Part of a small language model's weights.
Size: width 256, 4 heads of 64 (2 for keys and values), MLP 704 SwiGLU, 13M parameters.
Architecture: RMSNorm before each block, no biases in attention or MLP.
Training: a variant of Muon for these matrices, 506M tokens.
Each number is 128 + 32 x the weight over its row's rms, rounded and kept within 0 to 255. Layers, rows and columns count from 0. The size above them is the row's rms in percent of the matrix's.

# layer 5 MLP down (transposed), 704x256, rms 0.0606, rows 72-106, columns 192-255
size [ 93 106 102 102  96 106  97 101 104  99  99 104 103 102 100 102 100  91  95  99  97 101  99  98 100 100  99  99 110 106 102  96  95 105  99]
[[131  77 122 126 106  82 150 220 118 104 100 142  96 112  88 140 146 158  88 149 169 105  79 126  89 138  96  86 125 109 113  94 167 129 160 181 138  88 134  71 140 131 143 129 119 172 107 116 102 135  93 125 157  82 195 129 159 186 143 116 167 137 136 129]
 [114 131 126 101 126 157 153  91 152  90  82 184 122  85 128 104 191 165 134  72 148  80 117 104 157 121 130 210  81  94 177 110 160 112 163 125 113 127 139 164 154 144 128  90 103 100 146 112  92  83 104 106 118 131 138 121 144  68  88 152 141 114 143 132]
 [141 134  75 125 141 130 217 168 125 150 102  94 157 134 140  87  76 109 140 136 126 163  89 132  90 130  96 177  85 128 188 156 125 160  70 162  45 134 116 195 166 169 129  53 117 131 141 171 117 149 158 142 117 137  54 159  54 131  58 122 142  96 122  85]
 [ 83 165 160 141 157  87 140 160 163 118 128 133  98  86 101 129 133 125 121 134  93 167  20 143 134  79 142 124  41 140  89 119 148 105 115 154 153 104 106 157 117 158  81 166 163 101 128 143  78 175 157 102 113 114 195  47 163 172 160  56 145 103  87 159]
 [121 133 131 113 115 105  64 100 148 117 177 122 138 160  72  81 153 165  61 117 105 200 132 133  91 115 142 117 123  65 111 147  72 174 150 184 138 153  75  59 117 116 117  92 145 152 121  71 122 210 124 143 149  79 203 163 109 106 163 138 146 111  93 163]
 [113 133 135 158 152 147 166 154 144 132 125 119  91 249  92 111 120 176  82 161 131 117 171 127  95 118  69 127 105 101  76 184 134 186 117  95 140 120 135  96 140 110 129 184 166 167  50 133 128 124 141 147 153 124 138 112 108 205 185 105 142 110 147 207]
 [219  93 151 133  87 122  73 156 130 115 162 161 111 137 166 116 100 143 131 134 150 169 119 137  47 100 147 124 162 137 107 160 100 105 177  94 112 122 143  75  60 141 153 106 139 188 124 139 123 139 112 138 113  96 163 167 136 201 184 106 132 104 110  58]
 [177 105  99 188 117 154 103 111 172 103  98 124 221 151 143  67 118 198 143  95 113 100 118 127 169  83 170 130 172 102 161  88 110  75 104 150 185 174 147 203 196 113 131  96 126  77 135  75 147 124 162 158 146 114 124 131  63 189  88 116  82 136 148 134]
 [186 130 105 134 118  82 143 127 152 145 170 114 101 178 137 171 136 148 145 174 137 112 109 115 162 169 150 114 154 145 166  76  78  82 124 132 169 120 107 161 168 174 120  64 116 139 164 134 140 144 118 171 164 118 152 123 110 133 178 125 132  73 169 188]
 [161  77 129  88 148 103  82 111 115 145 117 104 121 148 125  34 201 137 115 201 124 146 115 175 114  74 110 118  82 105 145 134 136 148  95 145 152 142 188 151 106 163 127 147 119 105 118 149 109 159 108 163 131 121  86  60 151 162 142 154 165 112  66 164]
 [152 124  99 137 128 122  80 118 109 128  88 151  78 137 147 169 162 122 145 166 160 115 111 148 182  66 134 141 147  92 122 116 153 183 109 128 150 147 140 159  86  98 190 147 101  99 189  99 146  97 179 141 144  75 101  87 134 118 105 111 123 143 171 104]
 [136 145  93 115 124 203 151 142 147  82 166 108 149 121  73 140 100 132 148 141 122 181 115 201 115 173  35 114  87  86 141 139 184 115 138 154 158  78  51 138  95 114 132 198 138 113 133 143 109 155 183 216 125 174 114 164 125  93 165  91 102 122  78  73]
 [136 128 113  99 107 128  91 139 112 134 120 133 129 145 134 157 144 110  94 138 132 100 154 133 153  89  79 105 144  89  94 175 114 172 149 128 147 189 113 154 175 139 112 111  83 149 109 162 111 167 151  98 124 131 153  96 165  76 115 156 167 123  78 146]
 [149  87 119  89  87  99 133 111 201 141 144 177  62 151 158 102  76 138 153 115 151 100 175 146 106  95  86 149  94 143 188 173 172 123 120 101 115 107 151 105 135 194 125  88 124 107 105 178 145 102 171 142 122 185 184 105  85  97 107 109  94 121  92 119]
 [148 148 156 129  93 137 193 146 100 157  75 163 118 172  91 160 162  77  81 166 101 137 198 130 115 137 122 184 125 126 114 148 141 127 154 101 134  58 143 118 124 161  78 132 115 166 113 167 175 127 153 117 101 189  75 121 136  98 107 105 168 145 115 118]
 [141 105 138 131 151 149 167 114 194 155 139 197 208 100 116 156 152 104 149  87 175 110  74 124 105 118 126 142  85 115  95 124 158 107 118 122 143 124 100 145 147 100 126 129 126  87 120  74  95 138 121 131  78 178 105 111 153 147 146 184 121 158  43 123]
 [120 195  98 155 155 147 146  88 120 101 143  88 134 145 150 170 127 146 120  36 144 183 116 173 127 153 150 137 157 144 114 139 114 104 109 138 110 129 125 140 111 103 116 128 129 125 158 174  73 176 148  52 111 161 132 111  87  95 179 129 138 128 164 191]
 [151 110 110 169 161 178 161 151 131 141 120 155 113 146 151 155  94 136  96 157 125  96 109 128 108 147 116  61 153 127 153 114 185 144 111  99 187 132 132 116 117 166 174 131 136 155 182 152 144  87  93 119 126 119 119  91 130 111 222 140 149 151 125 131]
 [109 125 146 142 168 118 129 125  93 130 133 115 107 128 114 170 166 110 173 143  93 165  93 148  92  87 227 108 146 134 140 172  95  89 149 167 140 136  82 104 149 125 109 135 131 115  51  96 149 163 127 108 105 176 158 101 167  84 149 195 137 124  98 101]
 [119  94 134 120 143 145 113 105 108 139 147 106 128 129 138 107  75 134 134 152 117 198 110 165 128 177 121  35 132 145 119 134 142 109  80 160 152 120 158 167 104 101 115 117 111 105 122 103 141 127 185 102  85 104 160  89 139 104  48 190  95 120 126 162]
 [ 83 111 145 130 132 149 124 111 110 168 146 115 149 116 145 197 127 136  72 156  89 169 100 113 152 113  96 178 146 174 147  32 130 196 129 133 101 118 133 100 145 111 129  51 133 115 164 151 124 139 129  88 123  90 110  76 148 111  99 158 136  77 144 172]
 [ 95 158  60 167 127 148  80 101 139 147 124 142 124  91  89 145 140 199 120 164 142 120 196 135 125  78 134 177 149 133 185 110 101 113 123 133  81 132 155 165 126 145 119 113  48 139 113 150 178 139 114  53 112 177  29 173 143 119  96 124 106  93 141 152]
 [154 175  91 153  84  52  97 122 127 122 100 135 141 119 162 108 172 108 149 118  92 168 146 108 121 139  45 128 128 171 139 160 183 142 130 138  56 133  99 100 129 159  89 113 108 162 112 122 147 134 150 182 141  69  92 124 143  92 126 119 122 115 151 141]
 [149 120 121 129 110 101 134 129 144 111  82 135 169 159 126 121 207 115 134 118 119 155 126 164 165 122 180 108 162 159 155 110 175 116  87 114 114 155 152 110 158 128 163 104 149 136 146 107 120 132 137  97 128 126  99 135 156 144 149  91 121  80 186 115]
 [146 122 115 107 115 125 161 116 131 100 139 125 141 141 173 109 142 116 129 158 117  93 205 124 130 143  77 126 146 127 107 158 133 123  60  52  95 117 189 122 101 155 144 127 163 143 141 130 145 113 123 194 142 181 113 131 134 152 106 191 140 135  95 104]
 [195 150 139 131  75 173 102 223  89 154 100 169 107 139 139 112 143 105 132 174 101 128 100 127 127 104 132  59  49 138 118  99 149 105 176 145 147 130 179  70  87 149 123 154 119  96 129 107 105 134  90 132 152  77 118  99 137  70 115 135  89  98 124  91]
 [120 109 127 133  81 125 145 123 150 124 107  81 179 152 101 116 141 114 140  78 113  59 153 122  82 184 124 105 112 131 141 109 124 140 175  71 174 174  58 104 122 131  77 187 151  93 170 203 101 141  98 144 123  83 120 127 106 163 100 120 113 129 130 159]
 [157 167 215  94 136  82 154 129 124  92 195 112  80 129 157 127 203 108 130 161 160 161 205 105 144 119 107 130 142 117 148 134 109 154 127  97  95  94  47 146 160 144  98 123 186 115 161 142 111 160 165 109 181  89 145 136  77 121 191  82  86 105  95 145]
 [213 144 128 125 168  99 125 143 154 135 156  82 104  57 166 119 123 119 118 148 161 111 189 126  83 172 126 130 120 125 120  99 127 112 115  72 100 103  73 140 172 115 130 143 142  90  82 134 125 136  64 125 120 123 122 150 106  97 108 101 143 111 113 163]
 [128 141 125 110 125 192 161 182 124 169 114 160 166 113 159  89 150 192 151 167 139  96 122 132 115 130 122 130 112 112  88 152 131 143 139 120 134 132 144 121 155 130 118 142  95  77 124 171  92 115  56 104  84  72  91 128 187 160 149 133 127 153 132  75]
 [151 160 139 115 146  89 213 144  94 128 121 132 133 178 149  95 181 161  98  96 152 105 119 158  82 156 154  90 183  97 127 100  25 171 119 113  67 143 154 153 125 114 125 112 125  56 158 126 132 111 168 128 142 166 104 172 105 161 160  56 212 107 120 118]
 [ 59 128 117 120  76 113 152 153 128 163 146 110  89 152 145 155 136 119 222 139 100 110 123 159 100 138 138 120 176 182 157 133  62  99 129 100 109 158  46  76 158  98 138  73 115 132  83 105 104 149 137  97 156 102 165 133 175  69 181 131 117 205 140 122]
 [126 130 165 120 109 185 172 130 180 135  91 120 171 115 128  74 164 168 133 161 141 159  74 155 116 144 132  92 116 123 189 133 151 117 135 165 120 144 151  59 154 158  76  84 108 196 141 130 148 100 117 108  99 161 135 142 166 149 134 102 123 142  95 123]
 [137 157  77  96 118 142 127 160  98 180  47 107 135 166 107 167 155 176 112 116 142 136 104 140 215 170  96 173 125 100 153 116  82 128  85 144 149 103 146 149 116 115 129 119 158 147 186  97 133 161 156 127 117 100 134 158  98  94 167  90 180 107 124 138]
 [127 131 121 150  76 103  65 130 108 112 127 168 110 148 147  45 171 129 136 141 155 150 142 167 118 117 136 120  98 130 136  77 149 124 136 129 154 163 153  99 131 153 155 102 134 113 121  83 136 135 166 128  48 187  97 140 148 110 128 159 156 114 115 134]]
# layer 5 MLP gate, 704x256, rms 0.109, rows 73-107, columns 192-255
size [ 97  99 103  95 111  99 105 101  99 101 100 100 102 105 104 105  89  96  96  94 107  96 100 104  95 105  98 102 110  99  90 102 109  99 113]
[[153 123 133 128 142  95 143  89 118 152  88 143 114 129 179  86 124  45 179 179 133 151 159 101 156 164 114 118 125 121 143 127 137 157 166 109 130 112 135 152 172 140 148 134 125  85 136 184 118  83 129 167 132 156  62 146 148 168 144 137  99 110  95  94]
 [144 160 102 110 145 149 129  86 131 158 160 131 109 145 176 135 127  72  97 154 152 214 147 153 153 184  95 174 138 148 144 158 123  98 122 156 134  77 151 179 196 151 133 105  92 148 159 128 136 120 150 173 119 104 104 106 106 161  83 168 174 139 123  61]
 [126 110 109 194  63 157 116 123 130 126 104 148  71 129 106 100 129  78 205  91 141 166 161 157 140 135  57 147 106 160 189 122  97 132 145 116 132 114 146 152 114 146  94 166  75 104 107 126 132 129 110 144 154 169 108  99 150 150 108 140  90 191 127 147]
 [ 71  61 153 104 126  87 133 108 199 114 160  96  89 120  73 118 168 133 154  88 194 151  91 117 148 186 160 108 173  40 209 107 114 113 150 182  79  84 145 111 151 153 126  81  83 140 167  99 106 124 116 133  97 125 152 111 102 119 105 108 117  99 145 145]
 [143 131  92 191 138 125 148  88 135  75 126 162 172 110 116 159 124 148 118  71 107 159 166 125 158 218 105  89 131 110 229 159 115 153  92 115 128 180 131 106 126 147 114 148  99  82  95 101 162 133 134 107  63 118 166 108 136 102  95  83 170  94 148 136]
 [146  77 147  71 115 103 135 158 107 127 105 115 119 105 191 132 124 130 149 142 129 137 174 174 152 125  88 128  83 171 151  97  82 146 178 103  90 122  49 165  76  88 113 171 133 157 151  95  63 116 123 111 174  90 121 190 149 145 146  77 103  74  97 122]
 [ 98 144 173 160 112  76  98 107 174 101 179 116 100 125 122 154 154 130 110 109 144 135 130 114 153 119 136 175  94 130 212 133 142  63  73 119 176 103 155 108 101 114 129 168 218 177  95 136 144 121 166  88 102 124 147 141 139 103 121 146 109 174 129  55]
 [ 75  85 117 157 121 109 107 125 136 133 140 116 157 138  84 107  95 148 173 172 119 141 149 154 181 167 100 115 154 170 139 123 121 113 109 153 112 130 165  64 117 182  54 128 103  93  83 102 123 203 133 102 115 127 167 149 138 141 122 121 144 160 112 159]
 [ 94 105 100 166 190 106 139 144  88 167 120 122 145 129  36  86 150 152 151 150 165 108  99 177 172 111 122 140 218 120  96 144 139 159 136 175  91 132 153 108 117 142 163 113 142 157 140 101 144 136  54  71 178 106 122 151 107 109  96 183 193 149 137 149]
 [133 154 194  99 152 118 146 194 173 165 135  92 104 122 118 107 145 127 114  97  72 132 118 170 157 133 110 122 145  95 106 130 142 100 155 141  28 120 163 200 173 135 149  91 191 126 129  88  88 136 137 158 105 159 160 106 166 131 212  87  95  87  77 145]
 [108 182 146 163 125 143 139 163 159 141 104 148 158 136 102  56 168 119 146 175  93 163 116 122 190 102 143 144 125 128 113 143 132 121 107 119  73 152 163 107 105 137 109  56 126 140 138 122 167 140 116  81  98 137  36 104 142 152  87 150 154 102 146  68]
 [134 134 146  65  91 166 156 109 178 138 123 175 117 107 141 114  95 136 115 141 135  95 200 120 147  65 150 135 133 158  79 181 146 153 102  94 120 112 123 107 138 106 116 124 134 163 114 137 103  60 121 156  89 142 139 119  71  72  97 179 131 140 103 186]
 [169 100 144 126  75  89 145 152 146  97 134 151 106 171 159 124 120 177 110 108 211 151 146 147 141  80  83 128 138 169 158 146 159 118 104 102 168  90 126 103 145 158 137  83 102  94  73  59  93 133 108 119 158 200 116 116 123 138 131  59 119 113 109 194]
 [211 182  56 137 106 101 128  67 116  51 157 146 172 128 135 123 126  87 145 130 110 133  71 132 146 124  97 172 179  84 158 155 143 158 152 119 169 162 170 156 140  77 124 147 187 156  96 146 108 163 120 165  93 102 138  89  92 116 100  97 153 149  79 109]
 [154 114  79 128  77 162 121 104 105  65  96 172 105 165 128 138 116  99  50  31 106 101 128 122 106 163 136 149 110  65 136 128 181 129 149 188 143 215 167  94 123 112 190 138 154 123 113 140 169 140 106 174 160 100 186 109 131 127 138 149 119 109 114 114]
 [185 171 166  91 126 125  89  85 122 141 154 111 147 146 153 102 175  79 130 192 144 165 109 110 169  47 105 116 125 129 122 151 154 130 176 141 114  91 125 102  74 201 108 116 150 120 106 173 150 119 104  86 188 124 137 160 149  83 138 122  57 148  94  89]
 [150 122 113 137  95  98 109 118 163 115  81 157 128 120 157 119 137 111 141  44  87 103  83  68  56 147 166 167  87 124 122 194  74 195 153 166  73 114 121 100 100 113 119 125  60 114 136  95  96  94 118 173  99 117  90  91 144 135 151 118  99 122 127 174]
 [171 138 124 115 180  68 133  77 122 120 107 150 136 120 106  93  91 133 106 106 163  78 185 136 146 117 103 113  86 139 144 163 176 102 115 141 121 117 114 107 187 129 124 147 101 115  80 123 103 111  64 135 142 139 167 112  72 128  81 124 140 105 169 125]
 [112  95 154 137  99  42 176  74 115 136 179 119 140 138  92 133 164  97 125 160 131 155 156 195 131 109 109 116 121  96 130 125  62 142 133 135  73  92  88 121 108 126 101 132  90  81 104 148  87 160 126  88 171 111 131 172 110 218 114 113 148 127  80 119]
 [145 103 116  74 119 106 166 150 192 118 141 115 130 154 189 128 166 160 122 139 114 149 187 185 110 152 110 107 102 170 102 134 141  50 148 147 147 198 138 209 124 134 145 106 125 125  83 163 102 139 140 172 105  58  91 161 153 178 107 157 125 147 167 131]
 [115 102 183 108 167 117 168 152 136 130 160 100 134 149 195 124 119 195 134  95  80 156 117 130 108 128 114 109 124 196 151 137 152 154  82  90 181 132 142  70 128 105 152 131 169  99 139  67 118 168 115 135 128  74 117 134 166 148 136 118 129  87 105 145]
 [ 58 171 143 149  96 128 195 166 146 153  95 142 108 139  98 119  32 101 103 168 158  94  66 115  86 163 119 180  86 118 102 128  94 110 134  62 153  86 122 136 101 174 179 134 147  48 133 116 118  82 135  90 115 133 136  98 164 128  75 113 106 144 115 186]
 [ 38 173 152 128 128  95 132  84 110 178 182 113 120 125 125 116 120 117 135 116 145 142  44 152  98 134 108 129  67 138 124  92 108 163  84 155 121 139 151 186  92  87 134 130 112 175 125 118  89 146 145 113 100 121 126 168  94 170 117 146  88 123 130 107]
 [103 105 124 102 107 206 143 151 236  88 110 132 151  99  62  99 201 188 146 129 115 155  71 117 118 118 132 118 139  86 153 106 116 107 164 132 110 105 129 151 120  93 176  92 123 113 142  93 155 160 135 149  70 147 112 159 177 115 174 129 198  79 113 103]
 [126 102 187 102 105 159 191 149 179  83 117 175 158  98 133 109 115 163 138  75 129 116 102 131 107  83 115 110 179 125 121 128 195 125 120 133 118 110 147 118 111 143 136 123 123  76 111 147 102 154  21 133  84 131 123  92 168 189 120 118 127 115 219 134]
 [123  43 126 181 131  69  92 111 162  97 156 141 137  92 154 138 126 168  97 117 233 116 126 112 170 100 138 101 157 160 135 162 107 139 134 125 147 113 166 155  92 164 137  84 151 112  29  87 155  93 153 144  95 142 131  93  92 122 148  96 114 157  86 153]
 [111 149  92 228 126 141 133 151 172 159 146 129 102 152 152 183 178  94 106  98  92  80 129 120 101 153  34 138 136 150 140  74 137  87 134 131 170 121 167 152 132 100 140 192  44 110 142 114  91  65 143 134 148 119 150 150 145 143  78 108  97 125 105 224]
 [153 174  71  65 131 148 114 132 117 126 133 134 171 162 102 103 119  37 120 141 137 136  99 170 148 184 118 205  72 151 105 128 100  95  62 122  87 167 109 102 123 129 122 110 149 123 183 131 178 153  53 118  95 110 125  90 150 153 150  79 125 177  94 120]
 [154 102 108 201 141 143 135 140 137  47 146  82 132 100 104 172 151  81 147 121 107 151 166 149 114 144 151 126 117 126 157 116 120 174  94 104 137 142 153 158 137 137 107 103 116 153 139  82 164 105 103 156 111 168 188 102  90 166  97 113  61 174  72 135]
 [121 148  82 166 183 122 145 158  98 121 110 167 178 139 127 105 177 112 166 108 160  95 117 105 104 115 137 123 121  92 121 126  81 108 112 131 142 151 127  70 148 100 149 110 122  96 130 132 228 163 127 191 167 116  62  94 133 156 114 169 107 143 174 135]
 [ 72 115 116 130 124 180  79 136 117 194 151 165  79 112 132 119 140 113 130 153  81 194 101 156 149 186  90 104  97 138  55 145 167 164 136 117  84 150 122 130  93 127 118 145 150  90 122  62 124 164 168 147  89 159 180  67  94  97 134 148  79 109 122 134]
 [100 127 147 128 145  79  76 159 109 162 127 163  65 125 137 142 101 135 167  78 182  90 137 135 110 162 140 104 141 159 143 139 127 125 146 153 132  99  80 113 129 175 128 151 197 124 125  98  96 132 112 149 168 170 144  94 169 109 163 123 125 129 132  94]
 [128 103 110 107  90  99 124 162 111 128  64  90 170  98 145 142 121 147 134 130 118 161 101 211 171 156 154  90  94 159 155 147 138 121 113  97 135 144 146 154 135 169 142 134 156 123 176 107 113 194 165  84 120 135  87 159 141 107 151 177 183  66 132  73]
 [102  82 136 158 133 201 122 130 122 144  97 171 134 153 130 158  98  86 141  74  80  77 124 104 142  96 108 131 178 119 177 137 151  84 106  87 125 184 140 146 115 139 129 110 136 176  82 163 153 147  93 138  85 114 173 154 127 114 149 123 130 103 111 169]
 [163 101 194 145 142 123  88 105 116 125 137 112 190 117  33 111 143 101 102 158 108 150 121 118 135 172  93 169 116 140 103 171  82 129  66 121  94 159 133 120 126 120  98 103 100 138 134  99 161  89 128 144  83 140 105 111 118 152 111  93 177 143  71 109]]
# layer 5 MLP up, 704x256, rms 0.11, rows 73-107, columns 192-255
size [108  94 104  91 108  97 113 103  98  99 109 102 101  96 103 103  89  96  96  96 100  96  97 100 102 101  97 110 103 104  93 100 109  99 105]
[[147 116 125 158 102  91 158 114 128 111 155  77 180 111 115 137 120 140 136 107 132 107  89 204 161 127 162  80 182  89 150  97 137 126  72  94 146 115 142 125 116  70 145 204 110  88 192 164 100 157 147 105  95 119 164 119 171 121 123 122 164 102  92 135]
 [119 110 204 155 106  87 170 131 130  87 174 161 157 110 115 116 143 122 123 139  92 145 104 130 133 143  85 133 137 146 116 110 110 158 150 167  79 144 115 153 173 155 111 106 160 146 199 108 139 145  79 156 158 154 128  56 107 150  43 106 141 164 136 152]
 [139 165 112 102 122 127 151  84  62 181  96  90 148 172 203 127 126 133 128 108 107 152 114 100 140 150 164 143 119 174 143 142 176 137 101 142 142 134 132 128  90 145 162 136 128 135 140 139 168 162 161 106 178 149 110 125 129  47  77  94 149 133 107  95]
 [133  97 130  83 130 127 119 108  98  86 142 136 168 147  87 128 100 160 124 164 154 134 141 209 152 115 121 102  92  93 125  88 106 111 135 124 137 156 177 137 119 119  77 146 123 146 141  98 128  94 145 121  59 150 133  91 140 203 118 136 155 102 137 141]
 [133 151 131 194 163 113 111 164 144 113 132 136  82 137 181 137 147 148  69 156  86 130 155  91  82 111 141  96  97  79  98 115  78 164 118 153  99 114 126 127 132 118 102 138 131 177  71 164 129 126 155 120 108 194 169 148 139 171 163 157  63 151 163 200]
 [ 68 139 134 182 122 135 120 109  74 135 106 231 154 100 138 135 141 161  92 139 109 110 133 112  96 153 122 133 100 106 166 100 110 101 105 131 144  85 171  94 150 116  55 161 168 142  85 131 165 148 126 121 103 136 170 122  83  84  84  97 134 159 159 116]
 [126 126 112  86  86 109 131 159 125 101 110  87  91 159  79 108 151 133 131 173 114  79 118 119 144 117 116 142  87 101 158  78 134 147 145  76 117 121 185 121 139 153  99 218 141 175 109 139 122 114 122 136 109 172 140 184 145 128  77  96 163 153 124 173]
 [194 139 144 122  84 130 136 138 154 123 105 135 147 109 174 175 123  96 123  90 163 120 129  94 132 164 140 112 119 166 126 124 157 104 138 130 118 112 182 129 215 148  88 118 104 155 136 152 128 166 102 114 157 127 168 132 125 125 101  78 124 123  94 134]
 [130 162 111 112 142 127 133 104  96 182  95 130 129 155 112 144 131 100  76 164 149 135 126  85 180 177 125 159  64 108 123  85 129 149 121  91 156 136  97 153 139  97  94 134 148 132 111 163 116 114 119  90 109 183 111 139 178 123 151 137 133 143 167 146]
 [101 109 132 111 151 110 115 161 121 110  89 116 114  94 111 146  78  79 111  98 148 131 131  91 165 136 170 128  97 159 138 171 159 109 148 137 146 149 156 120 133 130 122 114 120  83 133  76 107 110 120 191 178 138 112 140 138 124  89  62 138 108  59 100]
 [139  91  57 108 127 143 133 232 141  70 117 138  83 102 149 135 106 115 110 183 135  82 156 159 130 156 106 167 165 122 101 123 130 156 132 161 166 139 118 116 110 170 131 144 109 130 156 113 101 113 130 105 110  67 151 109 120 167  97 155 135 123 135 140]
 [ 98 187 156 161  89 135 155 149 181 134 122 185 139 108  83 126 113 127 147  80  84 106 155 169 126 103 143  95 147 102 103 115  80 125 172 132 155 118  88  70 111  97 117 127 165 117  63 178  93 130 165  98 159 193 158 138  92 136 172 138 101  95 135 176]
 [114  90  86 112 163 106 130  79 157 122 169  92 113 106 117 189 112 155  81 131 130 161 148 136 170 139 109 162 126 141 152 160 154 111 141 123 154 120 110  66  90 182 146  93 165  96 181  83 153 170 134 106  95 137 146 135 126 173 108 147 163 131 142 109]
 [158 117 106  87 135 123 156  97 155 166 139 130 122 113 166 139  87 136 141  97 140 146  87 121 133 136 163 194 170 122  90 113 135 176  89 151 146 153 113 161 134  92 108 164  97  89 119 143 130 185  92 156 128 197 102 124 106 153 101 109  87 113 161 153]
 [ 81 158 102 167 164 132  88 137 128  77 153 109 133 183 137 120 179 123 151 123 140 150 154 149 138  58 112 151 155 175 150  97 126 160  64  95 164 123 122 129 100 162 129 102  94 122 154 116 102  58 135 141 193 170 104 117 167 116 141 120 134 106 130 134]
 [146 106  59 180 122 125 163  82 172  86 161 102 174  92 183 155 147  92 199 104  99 149 165  93 150 144 136 169 178 119 173 144 133 146 106 132 127 154 174 187 126 156 172 145 139 109 130 159 132 108 113 157 160  77 122  68 171 146  87 154 139 139 121 111]
 [ 62  96 125 128 123  73  92 164  90 127 172  95 109 101 146 215 139  91 158 123 141 141 141  39 164 180 112 120 162  80 109 131 142 133 120 134  69 110 113 102 108 139 171 152  86 138 137  75 169 179 113 143 127  95 118 109 159 123 201 110 163 107 137  72]
 [123 146  95 121 106 127 185 132 136 131 125 196 174 188 154 126 143 155 158 127  85 137 172 126 117 126 206 144 107 127 123 126 144 186 114 117 171 126  91  98 102 121  92 140 138 178 183 114 127 109  85  92  90  95  88 145 141  85 126  95 117  96  73 122]
 [ 85 100 108 116  93 101 125 160 158 172 194 169 135 115 120  62 113  86  99  99 143 167  77 114 146 165 125 159 134 128 102 158 147 125 168 130 123  50  69 133  92 109  93 115 123 157 143 113 105 176 152 127 159 137 149 138 144  54  94 121 146 118 140 201]
 [117 114 118  95 115 148 109  98 142 102  89 105 105 158 102 170 121 197 167 177 102  82 156 155  95 157 139 166 118 109 138 146  91  94 121 161 163 120 162 121  98 104 114 114 105  71 118 106  75 161 164 106 171 171 112 156 123 168 148  69 140 148 113  50]
 [133  47 140  82 101 110 156 177 124 133 160 155 113 113 169 145 139 134 195 142 140  90 127 151 166  82 123  98  86 147 164 134 195 124 100  73 106 154 129 147 122 120 142 138 139 121 177 103 128 138 109  57 146 182  89 125 124 150 128 131 104 167  98 177]
 [140 141 151 134  76  98 101 127 183 117  89 160 138 139 161 142 118 148 102 136 156  72 128 109 113 115 114 136 114 143 132 160 147 126 187 150 152 108 135 110 145 134 115 103 131 163 216 109 117 130  98  90  89 138  92  65 130 134 142 138 183 134 126 145]
 [143  58 119 102 133  95 175 156 127 148 119  87 127  67  55  62 106 170 141 150 160 136  80  51 180  94 157 106 153 108 103 118 142  75  98 153 148 159  97 139 170 120 158  81 128 154 121 119 133 156 152 192  88 132  86 136 166 160 129 141  93 100 140 176]
 [124 157 137 154  97 128 167  88 159 155 119 159  56  87 144 135 158 114 136 111  84 107 120 118 146 134 150 148 153 131 125 114 131 111 169 125 159  85  99 161 145 146 139  71 117 170  81  94  58 141 206  92 106  91 151 133 120 157 166  66 102  58  93 149]
 [107 100 121 131 142 105 137 133 114 180 145 180  79 113 123 106 165 157 123 212 134 144 113  76 112 121 111 138 116 148 100 134 157 115 118 125 125 146 168 160 107 117 168 135 187 146 143 146 114 145  81 143  95 125 106 155 138  78 137 130  92 144  75  97]
 [106 134  68  99 164 144  99 116 141  92 169 162  62 138 157 125 108 101 117 142  82  93 152 117 166 107 126  81 119 124 148 154  77 148  95  78  78 141 176 138 157 120 113 122 150 138  79 129 151  92 132 145 195 113 138 101 119 108 165 145 124 148  87 133]
 [ 72 169 142  81 123 134 129 138 125  86 172  86 121 139 156 181 138 145 188 122 143 151 119 108 211  91 176 141 165 138 165  98 103 109 140 168 153 180 146 137 137 132 181 165  84 148 135 166 169  96 184 139 118 140 119 119 204 154 137 133 100 135 141 114]
 [159 167 127 141 178 133 153  89 108 144  89  72 150 144 109 106 177 141 125 158 135 115 140 124 148 149  78 115 126 169 133 164 150 167 110 150 126 153 141 135 131 106  83 119 142 156 134 158 114 120  75 139 169  88 154  46 182 148 123 101 136 152 172 131]
 [144 147 152  94 186 199  96 133 140 141 217 150 129 125 116 135 174 133 177 147 134 108 153 115 198 149 151 114 121 131 148  64  68 109 128 173 186 154 135 116 133 112 163  85  57 147 120 189 145 166 159 106 111  81 114 121 167 142 144 131  85 121 180  93]
 [173 154  58 180 144  78 153 139 114  99 169 118  85 185 123 167 133 132 166 118 135 123  79 156 118  93 120 151 109 159 119 113 117 163 139 110 126 136  94 142 146 140  90 100 138  75 154 138 149 166 150 119 175  70  98 110 118 128 125 130 142 117 112  77]
 [111 115 148 112 150 115  55 155 138 108 161 151 135 180 145 106 164 135  62 136 152 184 128  96 186 141 125  70 141 124 133 125 116 124 113 108  95 127  98 150 162 145 126 152  93 137  72 123 124 136 175  76 100 100 163  85 159 102 134 168 149 115 181 194]
 [162  74 183 168 173 116 144 177 135 136 124 129 182 109 116 140  97 130 126 114 154 168  93 107 132 109 195 148 117 105  89 120 129  64 148 133 141 169 135 157 124 109 141 197  86  91  62 130 171 177 164 132  82  90 173 202 159 135  68 156 143 114 130 116]
 [106  95 158  31 130 138  56 141 112  94 150  88 192 123 165 159 156 103 101  92 139 118 116  86 153 153 104 154 111 158  49 147 151 148 129 135 187 175 119 166  91 107 108 119 119 117 204  88 138 156 127  18 129  93 175 122  93 115  95  55 161 167 119 132]
 [118  50 146 153 103 147 155 105 106 126  97 108 117 170  90 127 172 159  89 112  55 169 104 159 104  65 116  92 190 149 128 139  77 153 114 144  86 180 168 185 133 187 146 114 136  71 198 133 117  60 147 134  33 118  56  90 130 128 120  98 110 143 116 149]
 [112 147 169 141  98 131 128 161 122 115 107 140 104 145  71 212 110 135  66  73 112  48 132 193  71 136 129 149 119 126  98 100 115 143 133 162 108  94 123 117 139  98 127  80 117  74 141  92 119 143 122 173 184  92 117 170 124  83  80 136 142 117 110 148]]